config = dict(
    num_key_value_heads=3,
    positions='learned',
    qk_norm=False,
    init='normal',
    init_std_up=0.0361,
    init_std_down=0.00659,
    optimizer='soap_variant',
    weight_decay=0.043,
    lr_head=0.0142,
    max_seq_len=1024,
    doc_mask=False,
)
Each number is 128 + 32 x the weight over its row's rms, rounded and kept within 0 to 255. Layers, rows and columns count from 0. Numbers have three digits each. The size before them is the row's rms in percent of the matrix's.

# up: layer 11 MLP up, 768x192, rms 0.249, rows 719-767, columns 128-191
# down: layer 11 MLP down (transposed), 768x192, rms 0.266, rows 719-767, columns 128-191
up719 095:220139140097154109097165115104136113107108065130175112111161159134115185122127128133071112136188119193131114092158099121127123128122133147165173136102178122167102103118145155088086152175129187
down719 103:144145085107088075131150111142080108101120149078134129124123076149163133153095116107122176198116142127145075074142151110181040127127042129116109104103181091157079173104081082111070127113145114
up720 093:159129131079106058120166063107160125155147092098159066123109058086122079158046204097127124136164165151113101157102148102139109083139104117105104178166122138136157153100119137155172060117051169
down720 096:141178088107095197147137114159115060104131089136087142116112194115131144065167104163118145121095128130164167100115095158114152164097120201095118128074083079111128116115087092104098184150131144
up721 102:094166137141123172239165107171115060172059110149178098151127147136129121110161105122096146117093107125095143125176119144149061174072129112148141076173148158063152055125053125142148125088125100
down721 100:128116083089171064119102153099117179105132165114162128111076132117169073050132148147171170122091181107105111121103135070097107131159180170115143151085105078070052149114153155154121156201118157
up722 105:114074163185137092170114103094073140102130134136143155131104171105138122129092151113159130136150160062112062155089099103099138173119130095121079169106120122124092202156158089128197137139105138
down722 098:097128181104153124091155083192101172063123117096147123112138157184120119108174104106127153135085130137101112089120196053158116097146096196143113113142100179135071065040172134181113133192152139
up723 101:139183119161107138104116105103091094114141132184149128119070063095119092095165129145135141158089140144097078134077158045148092098129119120124127141156093096081130121157143107124133159083078138
down723 099:105111136125071101117127142119077142153102114091090131107156083133122159196123107071181129164133161094139165123103121154053081116082130140079128083109160157172152062120173143160105152101130119
up724 093:160070087160084136176115201099141158108063158093103230165083187122107117110165167119118082105183063105135152146125118159185177181138132136126102100171123150127117127147189124083136095128147145
down724 094:098151118108151078160148085134071100126150100152111134175123105141147073140073132171128189097152160115116158104173149125108115118144155135098152158155124079172096146140179103135207094144103141
up725 097:130122136171075145140171171109163164126101080101105098089140121143143120145151104162094127197136126083171137127048097115127119125129121157147135135160072099086101161200081178155153106084096108
down725 101:115113129155113171103135118122116130125153125170112172114093152076156162133104110074114121187112104111152156168118114097134141103086159137138134098120114117137069109098138164084083087146177085
up726 101:175122129122162137080080099124133089165109100090151140147164157122190157162166055142185116119134095158222169130115094184099150143089168132135131156137120137120175135123100140128151174141155139
down726 098:138154214121069171075136119169091162132130122121189101120171115143174135131131108106120162072105156141094143121129185136156139119094058179121078110133113195156068187148141115171169050156068125
up727 095:096099125148074090112131087138176158152076118155196087080136134189189142152172068135168104064172176132129105109108110127131118166120092163197140137098133111179129078150129154124110156170115118
down727 101:190061100150098122126152167162080162172075111111155133161114107128116150083159137150187140139064132149163126078116122186172149099160135131059098100197094117104150139119067108115129124102131142
up728 085:141113139148110110159151126161102088136126162144174113075099190155146094185126127136114144088119115139113167137158085125070152102137188100189112161111123137100105166118092114130069124137197050
down728 087:088073109106102174140143131106148164135129119122147124145186108132130137115184140123121173142130124076124128109102119096151109136043134105089122154113147098108118112095161171118183180113086146
up729 100:096090126129095065093058107075107139126118125101120132185084165070149105075053131097136129108126146156126099206193116115117167130090076132159121130123183063106131135117154107157160107068111181
down729 096:121183110093187178119077154117073126173164125169129147156168105130092123214195096139154150139140142139116112088145152132138151156141128135098188149102070115184194104151152135176126113098093167
up730 093:106139142083136120107156136062136126099124060139125134138081173167100129172121133139153187168169120145158100112178124128173097094067122089124142149080144095130129116150112117134108165072112131
down730 093:139171127148116124200106075097105076118140175137135170073111107142158174135119117067146127064130109113076095163122183087102103161131158130161106130176118102116129112105154123130121082173089137
up731 099:074161121119116098167116143179155153176121168122126136043157148099063109079134191110109064068069186171147090136124113120133110071107134117141105130179135140120110154140186146119087141075133151
down731 101:124131142141136120073092055112178085063103159086138144132074105178160164162148137126125121174145093151121150165106139151130104140072132102099072084083151074108113130159070076144127126091139094
up732 103:109148111103116126209137131119147100069088162121127121136119158140129105133111216143112135133113124077104112111126094111153108091115183146127053153148141126114172085173178158046162115132126169
down732 103:131135134133165125084103128122189107139157133113142159127135187068141137128181124085078131180098142158103125118122153071120145103120178128165128096156122165094093119138092143174111111085097168
up733 102:131124162167087114122150121126124152045057090098097086162115097092134136137136129076103151083134138169171119116118120137183118095138124119146154099168173085101086125128157092095134186088187143
down733 100:134128176089155102145097102146063190083125150094107104107127133148061118128119160154097135156110120139093128165126118141148097111123110126093028190116147108130100114111155132153147080112136127
up734 106:129156132141173166187157099101105074115076051084186121155124075166160141151134131113074194161164139076103140111209098137142146123163165173118176075122130191143132118140143182147100115130158135
down734 098:143172167101096104097072138125199159098131179166127132104089137099118117165183109136166107136120134129151130149086109139101096094115117120137070210167141097168132120139096146130190103114085078
up735 094:183045047091141121178128159126143130106123121136160116093138183090127077090084104160125111156181109097124107147157122137118157160135066129096079118142119061075123148202111219110050125129116125
down735 092:085128113164123079131168095124122092151145108067136134146163121091069102148136165186058157111087130140089099121108138211082105084113195133164126121088108196126153118113153109124125157155141137
up736 099:146192132066153155111140081170083129128083121190139139113131107156144102079112152117173125148105166159159124126127096151093114158144169101131122130171186072157115080109144117113114143129160116
down736 093:136131136175104099173158192116129109149148115062131127123075101114171121160123094107089138063142103124151102153152154157156180124100080114155150111046088114123116134120130129169116097133117103
up737 109:093134164158106132140113170168122156107141108115141139103098139063127116140171078117177059155210101074054096114091120162144093098098020158052160119075157163182155110167090089149126131150136120
down737 108:111137111154072140085115152092127120171079094148076147182136161102153100101144121109070108139146169137124129193111162130157126087104097141128191088129105104101120122116132170138104150132165126
up738 112:095164187128149051114115118094171098109107088136117128043056113137119130188115133103143138108175138111193166158162088117054118106110137126079141153121151143098181165181121146155129105116143148
down738 111:139111139110148112133120168107116135131145112130146122148078064087153116101154122099134120101204148107150161122108085146134098122130131110113086185132198078119161135134148189134103095073122164
up739 099:174150094122145131126105124123096117119084125135148110099097138173132065142057203153160150083100186135138171161103150180109101111173096206155110126146099054164144150150113119101127077130186135
down739 089:099116173155120120131125121101138162133114202093175168118143081112086120142171147150088133133112072179139137137136112078148106145112176105145153137078204151129103115102158078131133137116079121
up740 092:086109149149068145133129070125120151131132147085092115168131098134134113154195172143115184112143167135099135123137082117180128151109104135141149134112138074117073106111108126061168103121141120
down740 101:139170110149154099097152143115073107100061112124041136143133142124142115155141133095110125105188110156123119083144089136097119119136181109109139111150133130132125132138181122152148144184145095
up741 099:100086133133107114071179130139088124164089076167148099107125175136130145127098108095142177149111090119135098149114171132123150140155092137066136170167110131159143125154122142143162139084076139
down741 103:156138090100113132131151170194156166141135116105133154104137066124172167187164131167097126092166149064149143088156158097205114097125127181088148115113146093137143123187098132134150152137147186
up742 095:166133105136096073087147087122107151082126063093098153140153127111103151156110118128091106154113158124171148135149158148120097150153107150127109104085108039126099099219137159161147191153110170
down742 098:156152123105088118114115167174186138076123129097125093131139117136197188146120146113157113080124106119074146194181143092112097148086143151174114092148126176095140162105161147151142125107196163
up743 106:064122112089150107128126182137146133123131165117087135129161107125109163159132165109103125110100128115118141097093140151161120142155137106094100101140170136142118048071108098140101162166117215
down743 102:100098194058116135130125161185125094136149160158142089090158145198113124185175131129115162125115107190149124087095131081150102172094108130047066131080160098091120127136107141098149118160117138
up744 098:125116152128203146100134140150122120151122089076138170108117117074096140101131147125149101110130123169190125151164097186099128135090168082145196082147127167101179159098133134130154117153151168
down744 098:099082111173130141162123095146188152083113136144019109130124126147127106118059096139106143136131154057069115141089123101099135080114112205100127178079141146069099127173169098115143116163158163
up745 101:105123131150117067149129175121091150124089094137172160124116153128176121136176083151128129133089142203114108141125108132147097153084109123159134146174123067056079092139101138128090149127157108
down745 095:147085103130121094093104135111150064145107177150124168161105139091147123058125092153109120147119061109081093140183148131175131061079126052174112090125081138150151091140116150144098085154149136
up746 097:074133134117128128112146130172060094090174074157104142134158105140111155117135120100105106135158122121132174170103076133147121128116135134113024120126159070158153142158183122087106077117081115
down746 103:180151114060142165142117113134081124153064115128105183138125104121107124100084126095129123023179128113130106146123146138106121173201156156079125139105153131096146104128182123131113102098123147
up747 100:083153112186164098153136124190148088152128143079115121165082144088143168073085131124168141139140161134146120100156132127129108102148121112122088161123138177169168129133158148068101110119201206
down747 102:136100072141125136122150083124101155074109134173074123121110099173092155147134156102117071102124146094158126147112099132146154177144096155123139093137147116079123127129108126118123127052150058
up748 089:096131120095149195105096157155084064142158156079119077066061111084098178169122135148089104103180070130155093162118077058133126114131085104131140154072104125174189066107095172162168082092116178
down748 093:118134132102111121133120112101135165061176102141157093153148168179146183147130091095096093148160202179146083136116149092146111122115108183129129091170163071098090090157157104072133120186168112
up749 108:108140176165108131097123122090135161111148162131128146123085081155117162135123109126161131169081086131161110128111110184127167138161057075112131154131194171131100123140139132074099100189132109
down749 106:128152167128123177117130117170165181122102188169126116099174056137100103117183101113168170136139135093121162122138065108125115102118133159101153126119098144190147081116105185124135165147095055
up750 097:097127084098079137110124070146097045157100132119172194156146153117185069093121095149124143141158149098065123143141170093097107148109114158136155119124137117161206103127111169184121130164153123
down750 097:187139143186167169101079119135067175114155179151101106127155118147110159114150169187124102112090118144137154100111109114122152083138151160084134138182129100090122082126139102076123113093084085
up751 097:108116121110111069156165136134131096095146187176134140168145147115115120109138131095088136179086147121114075135160165102127150174146082124085158180147090098137163143073131127149164102063107157
down751 102:120115108114125104072122097125147159114151100134164125082113155126108129172133113177140114111162104156167141109120115131128089079125079139143152128057117195093087134114146098122105109132112072
up752 099:096150114092083133139120107140095125116108089122098140159107182147174157081143163116067191104112168068093149141109170160106035083087142163112143118164125116113139115113157147157171118040102122
down752 104:111135175121086123130056199157164121123147102116184093098072109124142141054158121139122107157043144132148127164093050091177133117184067158087092125171200113140116153121112132116094145096104114
up753 093:038091136117175167163098139084126140085146147109137170194178161151128142116107178145082145117173101127140082078105094159178112159159116148143129100065138043115104138089178144142072126097105144
down753 085:174157085140094120118168141149159138141118134149108076104128155100147112209151125127163107137109184121155184086180108152155128098106099142166150186176115171125158050166108080117118098171161101
up754 092:095168144181150089119178134159132123183153191133147121174183118107098184131102101154165120107134144155117158078151194170120172128142152111171145146187125083201108194100160078141105162112132122
down754 086:097106155211012104080160146062136164118137156135129135105130106173121124158155130142131144087138107108103154109125107091139085194092079068132048148146141125127136067117169112080176104113175147
up755 110:066169078096146172102145120131177119114136139170136092117088126132047130125100118123121090185123137165096113102111121128099152125131106137149102087146233156104136142113123106153119108138160165
down755 117:122147134145089197163097102153131194149132137091146063136124117174140178234084143127124141051120135117162122137186113101110051101163144123132157118163173105102120190155142150127132181104146110
up756 095:153141125145132124175070080164103155129152155131151122186081135111117178181108132088108141126145090155157128122138084172201180131117116153147192189075150122148154077069163127137083115059127084
down756 101:132094180136147068127145108144182122157149143115128024147097104138157106105204109093107115179093115093142126189108158087098104062122164160144132152114125144101166141110218192080142143130155162
up757 100:147155103143155100127151173131104112124161133105169114127131149068128150111119103120103149146169085145135180158101128193166158183157137092110092175136072126110131134138114098124111152114127153
down757 105:071082145105090117151075113091124083110113148121142151082106120113121107103125082142151072124164134085095189168151113110145125126194133120057126137156201127162079090103093113081081171159089135
up758 105:095122087092104159192167101126186090100171096098148158184102152099084172122053129131083207205061130146149076140148108057100116122098136155189123148123156102107122169127083162141137194136196110
down758 105:100068183120103082099172095111138109143132166118108127155122149133099141149082140165177135062133143128186100109122121133114162088136119093188168091158108173135210108080144098098202097121110098
up759 103:186057154170098121195166124109118139126106169074162120136066179110103074104108110126137143077101091148179072154094095124141142100086059081106067118081156192205122160126107187152120124120136109
down759 099:066141095098117180094122171156175101105103137184162104125177100089105116088167160139138088126079113152114127110094081070080157124050172178109129095152137159131135060128147180108137173190112152
up760 093:106120158117099091133156104125132146159068124127139128104121119073142064152143177119119077148129065121125120160158123118121132098145118189075099135111109132131102090132132154170122104098106069
down760 089:152130129158157145153067149144129157095120138126137117089122112148126122125087062086096160091107119127118093105109155110128168161087095047186154115161145092140149119127154115091127113137186180
up761 106:134143111140143126199108116089095118130177069152089127094109178130137139167082163127158142122076124175082094095062145155154167134156157133175132122101058164140109091117136089140148054107131125
down761 104:134127171101110118168188145122154088185088109132144110175168153105076132110179132174178137083106161133141102140124133120133143147123180141136145088125111119049178178186134151156172156112096042
up762 101:125122156133109141120173106150154159123172113067188113129136142138124058182170152123180112115147136237124166121113084129110137173141165127096150158077132132199128136135143102151034142148138135
down762 102:113118125166082119191088099133115173122098132173113124114125118090137046143119150156150098079132122124135107112088079150150062167126130134156137128080168109115134135154190115097127106088182122
up763 097:146106105143052066154137105155096132072188130080173228120085173134099138083151138176119161110116166188160096165130134169122078150118116098135099157160150150111096105113146176112119130139148150
down763 103:161062157127113093110134139192154157125080147140164117179122153130093090119078165078121154144129111129098153133135123121160080148106167152146106188159154095122182128191114085093114158171136159
up764 099:164133106165129122077139104060113147150118033137123127132138144146149149130126131150128094143176110113099077132068127098169122090154127082142122153152108132108102103158123128159117115095140158
down764 096:164172192118166153130117183122190126121149102091170133093118114128137116157133157119161144123076104100138061099183112163150154132131165135145143147076158119106093101173162113087162072174123199
up765 096:103115159126166096177130177114108108128097150149111151224156145114112076138162195145099074114127104092122126091131115129145110129151128181148164119120122127126055097141102141125091081137092150
down765 103:134148105108155134096100139182139138154125119121082145145118161149161146117166159105212130091129122126107150110179186097162149104177140103136076172119105101179209087101124111137127175084123119
up766 105:211121073147161118113111071104091133111148158114114179062072152129159196124118118135186124113161116104126093086089128168165109136131167098145142175200158154107169133085089128161137123081131210
down766 106:167178124112182075123147129162141081140050120117106106120100065147114152098128173112084079080103079194180177148144119100124126132100118150135082107173220146161079151103151135106110156147141128
up767 102:115087173166094083130139113107100140111144118114158183118070136127128133088130121099099049102141176122088141105187131192116143133138183123167150112164193117201128119141194089090089113137156083
down767 098:130121068098166157151162138114075147111140130115172186147191097144130142153106159152140111147104128136112159157166078121143125097090141108108114120158147104142099128208129135173121094142101133